python train.py --num_hidden_layers=8 --hidden_size=64 --num_attention_heads=2 --num_key_value_heads=2 --head_dim=32 --intermediate_size=256 --vocab_size=1024 --hidden_act="tanh_gelu" --norm="layernorm" --norm_place="pre" --norm_eps=1e-06 --positions="learned" --qk_norm=false --attn_scale=0.177 --bias="all" --tie_word_embeddings=true --parallel_block=false --init="normal" --init_std_qkv=0.0625 --init_std_o=0.0157 --init_std_up=0.0625 --init_std_down=0.0157 --optimizer="muon_variant" --learning_rate=0.00435 --lr_mult_o=2.0 --lr_mult_down=0.7 --beta1=0.95 --lr_head=0.00738 --warmup_steps=200 --schedule="wsd" --decay_fraction=1.0 --decay_shape="pow" --final_lr_fraction=0.0 --batch_tokens=[8192, 16384] --max_seq_len=256 --doc_mask=true --train_tokens=100200000 --max_steps=8587 --dataset="wikipedia_en"
Each number is 128 + 32 x the weight over its row's rms, rounded and kept within 0 to 255. Layers, rows and columns count from 0. Numbers have three digits each. The size before them is the row's rms in percent of the matrix's.

# up: layer 5 MLP up, 256x64, rms 0.167, rows 226-255, columns 0-63
# down: layer 5 MLP down (transposed), 256x64, rms 0.0572, rows 226-255, columns 0-63
up226 110:150112142130125155128116170089116202055096120106150122111112051159142104077051109114155164175099108127147107194137166105063161115120164146086173160117134142115101124162119136168118137143147104
down226 115:138158073063126097147147096174124084171192134160185151133170145115133105142135136154149100129138164084117108092116207117143144144107121140095104070095209137130145115072134136097101097079132138
up227 096:095131159121117166107074148105150120141141158143191148157035173112102141139112108080097136082169169132111143136152132137168135106109152123118205141138062136133056134047139107112111144135142153
down227 102:138146119114077196133175144131109068130113156127130149132169138122156105126137172165159078078192100179111100126136093143071120126133133107179130123135017100119160094153126146137107163096135166
up228 102:120069144181101150210113091136156123158069106137129131121150119087153130137122120133099177116162109136124165066136099168179143139130133151128156098074138134117173054121099106111124117076082199
down228 105:157168149150137091078171162147118088094120111156146151136130091147136100125132197112144078096146106146117110170125089121093112147070141109144129204214125138088077132095072176133086132100164130
up229 107:148128166093139115113077130133144149174102117149174137082076124084111113141138094150177130120124106202123170112185084082098167080150124068121137135117137132149132087085176147064136140126200154
down229 106:137184145129132124185155117114083149108162119096058089100146092122118112086147143149091133130107094047168121141154123171153142131090056129159119103116207170116110156147146088144172141172145092
up230 096:062095209107095159156102103115124149149163051130123109136135162091116129147144130164095121151190083154064102139133168140163148127095117119088155138126175162079120140138117062079110139163152120
down230 100:123195139082066157116112106211143126133110113138118069096137109140114100131126136121188164151140149144129114163112138148139091173073122180152109082093073087141105174151111116178112148079097176
up231 099:131132099176087081097062076193114082118152165179151127142121156153124115094099135182168114109130106127142183135083112150165154088080151083110141143117169149079125071103115135114138087117152180
down231 092:162077089121103090195109112111142160131086110087102105087138174162107129171121135142121133132159085146099106112138045158131061193110147177139122113136143134144094123164136159104213099120161117
up232 107:083116134126115145158122106059159105136142103122116115157149174173191108123101085150118120068156145156134075174133091126065154135168129171174139073150142145120113135134115035167148109090157160
down232 109:126116109194090149040102108105103151164144132159115112059106129198102139200170075114198127116093140134130165171118137109098091129092109135102132159161123109139138146096148168122149178105127114
up233 098:093112154192100132173097142075142163113111108103161100133068184164120169096175145098124107154118103224106134086114178134167114162097143132158120088115087104121125140103138107121103072181149127
down233 095:120124092087147154126115161139129054122161099133096139149163107113125132077041077136143132152169107073176096196156121163116121117201110142119144118082186131168137130105132118121144153133083183
up234 097:110149136166141117145128120120154168156107094132228137138142161170148075150148135065140173132125131106114139160116113109114153156028102083074146133149131148134109145069113120053091119134165149
down234 100:092117107127133201179179152172167138081174137134098054169127142165141094101196151193160147124095155088110088110114102082089118115134117119109172095125154091131078098128107144144117122124143092
up235 107:063127120148099140089122157087116091149085171123120126083088111122137068143141110119194148159203150153131191124082103165124115112090114126105190097170168072123137148139151126096099151177160125
down235 115:109097137126109133139130099162111111198151164125174193110162040127154148083126134085095092133061125140139126096145065138170137164114130199105091117093112148129132136140105149186102174116150099
up236 105:128086130138105124073130132138144112100159162084172090112112156155073147172112150113099156135153105193156142132073086103135161137153119135163117215150163139137141083127169083104111090118041155
down236 113:150066159123096123143128089091140144138115103074114123140158110106090105150151140097095111157143158154136127104159147097089201142131154130138170172045214104108108108133164070199137126134142160
up237 102:150082063139152116174122142112153116139112121151152102134156133130106093092078057156149111132132080192113136117186080026151109157152123152133108125155096148168135150167101124129098124178175160
down237 094:096197131135092063102159077123130089137130168058170120103148078102144086090136131118127129112135159132090150172097138154110094159168131140134163172159190129161137079111163148137141084109154063
up238 104:115118155093141091138078151127121156176090068077140142140143126123208144130118069111107095119152102116151164165129163101163108160099060120118129177132121119101153175150130045167135159096175157
down238 110:127140082123155151172099094081085125155113096176171134120081106132126120156107209131197065180087139117123124087145135146133080100129086167152048137111131138149149118100103118162128169165144156
up239 098:169131096098085131101106191107202080147097180128130105149116145154099053160171101136100132149105158135110110159115102117119119145149137089127144130179153082115096137171114039128127175128173170
down239 111:105095152166107172156163146192065151206109150088132173126085141132127081116142098088121213099158112161090158091125102158141104096124110181166113114112129109070137140120136141098119129112172098
up240 088:093140110134128178132139153118067127171128222121157175082191157117096180147101169090136121086116071138120130099150118081149114122126116145176134065143135146099181117065127130151128150119131083
down240 089:109190140119116033120106146083147151111136166081141124140147137105115156111054136159118143104124094135132097192159146135095144096151146137130135148114190091191160088104155069123183096091108134
up241 090:105128088120137180117105152125170060172088117141141172157089176119133189141144120151149136091123146134121152107073069093117088161189117127144095133095102123181099137086066141176083111173131156
down241 083:115130179165136142132108083082149064137125141107140165171171137118114107125107112145121137150129137140096090111134114132156136076180112157097122201169152115093076157122105087211201114130119059
up242 098:111079105133148111181126093180178120216157069146140124099143110137119097178154111072098086160198093150086129137145113101154182114109133105092136165156174073086118105140136138120121130118135160
down242 093:073181083127112137139138122179118108184055178118115121088134170060128148104107147173164162132163114096108147141185114154169089123079143141152093051121108136152163126123122090099139148158143110
up243 086:137125173110095112186144075103123143176153129122131130124117194134121156123136130082111094155130087138186126116179141205121127171132102085174146133082155086138127081084100151192101059125163126
down243 083:119064163117188129109127123087160158098097115095173089106148124149095168180127143119049119159132138170151118111130099121115118121130134142114161132142105144109208112080119080130080128125206196
up244 096:146174099121131119149098104122132095101132121145109119167192162108148084137154105122170110143125079141166138205075112185087147105042180085100127160140150133082143100180126064136143145146121123
down244 096:074220146131078109107182100175173127145106139110112117171133124141126099148112077144155161136095101135105147110161116127135118145209150078132143151118111051141117132133111152065176099126080156
up245 097:128120192165076168109127140103127156094096067068121140130108102100195145149136072101215172115099092150113152113098094153135140130090152144097139087136138118170181100103118108152099146158162164
down245 099:156123161125184136104144106138071105094106149168121142084156124152142112139125156169168095093152142099199108117093118118099113115099106143135089191153172159181120123146145165129151078044089066
up246 085:119174135084079112119163106095144104146146120134153186148211159129140158201087114186170107076151125151158119148147113130168122175086152089136143130092109108113174127130076114084085102160094107
down246 088:101113188134147100125098147089167138155099134108104099100094169119101065147176126110117135112099134169137141083155064110168147091087134158190135153154177088094172160159146101099089068108163163
up247 094:149105117084155112117059138132130103122124061121059114145223151104100113092166157096181110103092143124094145141183130156138150064099124143134160143106155164158132130176168112094078110147146144
down247 092:101173138148153164097076091088160097125136174145124155108110143133197117114098143116144210192082119143114097165116080137130131205132114164158141125100120093150164096123114132145057125069119123
up248 126:149143163121178210204138100178114179089113137095101118108125177108118116126097118150092164129127129123103115120103139147103192096115146083172143130101158129111129089125079063093132087143111201
down248 117:125123128097141171156107071144102127145126096133144110133089169094179126064135138130118119136080096161109108113206093152143119111177113111171129120054145168140110106157091088147197115188102185
up249 092:115138130141094167161118140083117130082134166177122029154136168091107138071090067125104146124128136138096110146190142162108131089151161076128127125127137145083111161102124103156061170178152158
down249 097:156052138162108092120144099157145099187131129109185154066133049140131128155126134103181076131051107099110164165122087118162127168099124177132135108147096130155129081168167130156143113102126133
up250 108:095120161129062136179074169127101093105125122142182128071103187129103089116119144079152139099138162137117177110169131152145170115093072123129132146196190105126117148102147157110132049124140101
down250 097:151075094126134107091139131184103100156114215112112169146151066150103147124115156141120136174098180138111077114111158167085132143069115152099124139082118127141206084146148075137119181127115109
up251 112:097183110121085132190133094141176121125091102120138176087064121143163129091102142116088143123178133107176087120080148156161090119151075151133182118150108152160173080136136126089110125085191165
down251 125:120144178128112134123138141124091074110083030222139096087086106082144125095122162133143154133101167156123087086166107127126107134150156128178134125133142117088129170094171140190136096166131153
up252 108:114116084077112100131174165118136101132151140139149101176166151141129162075122136074120164082153104138110163145141110140239093133114110110157150159147146084134127130069052077105124167102130147
down252 107:106099125059119105196128115119125060121137145146143108168167162112068117137086156158153081104144106159120120049145128142139154108145133125132149104185159119115180131087193140142137129055122180
up253 108:139169153180144128124179072123226098101148093171174139071132161098119113124168130150118141185184158107199131131110152126126136119116077103078106124131170134107105091096099092099100116128148127
down253 105:179114141137147150123117104143166166129110140193124078118093114119078152138169117068110139110092129106076085170162095159124163111071072181100174118123091148131150121095186150177113149101114187
up254 096:122088104136133160110121135157123167145113125108078155164188148087169136187100094125164152115150067188114125161071126122169141157132107052132146119092100115148129141162156089120098134216103084
down254 094:107096132114078092196097112097157157088151135143184080185130138093147116118078139160120168150103151110165121113133115188155151124170140127122103099167150121127080153121158201141057117064118143
up255 104:099085173149118152166128091167112087165144139150095127134142190108068101117118124165173125130106146120177159175130064113149191062121152075098125157121154088146088135102129095160188102093114144
down255 095:081173105169133099150057106084114127078151142121102121146101203124157113106152096129108167138140095143090091160083163144204167138147066164120179192144139137113128146119125090090166135113113135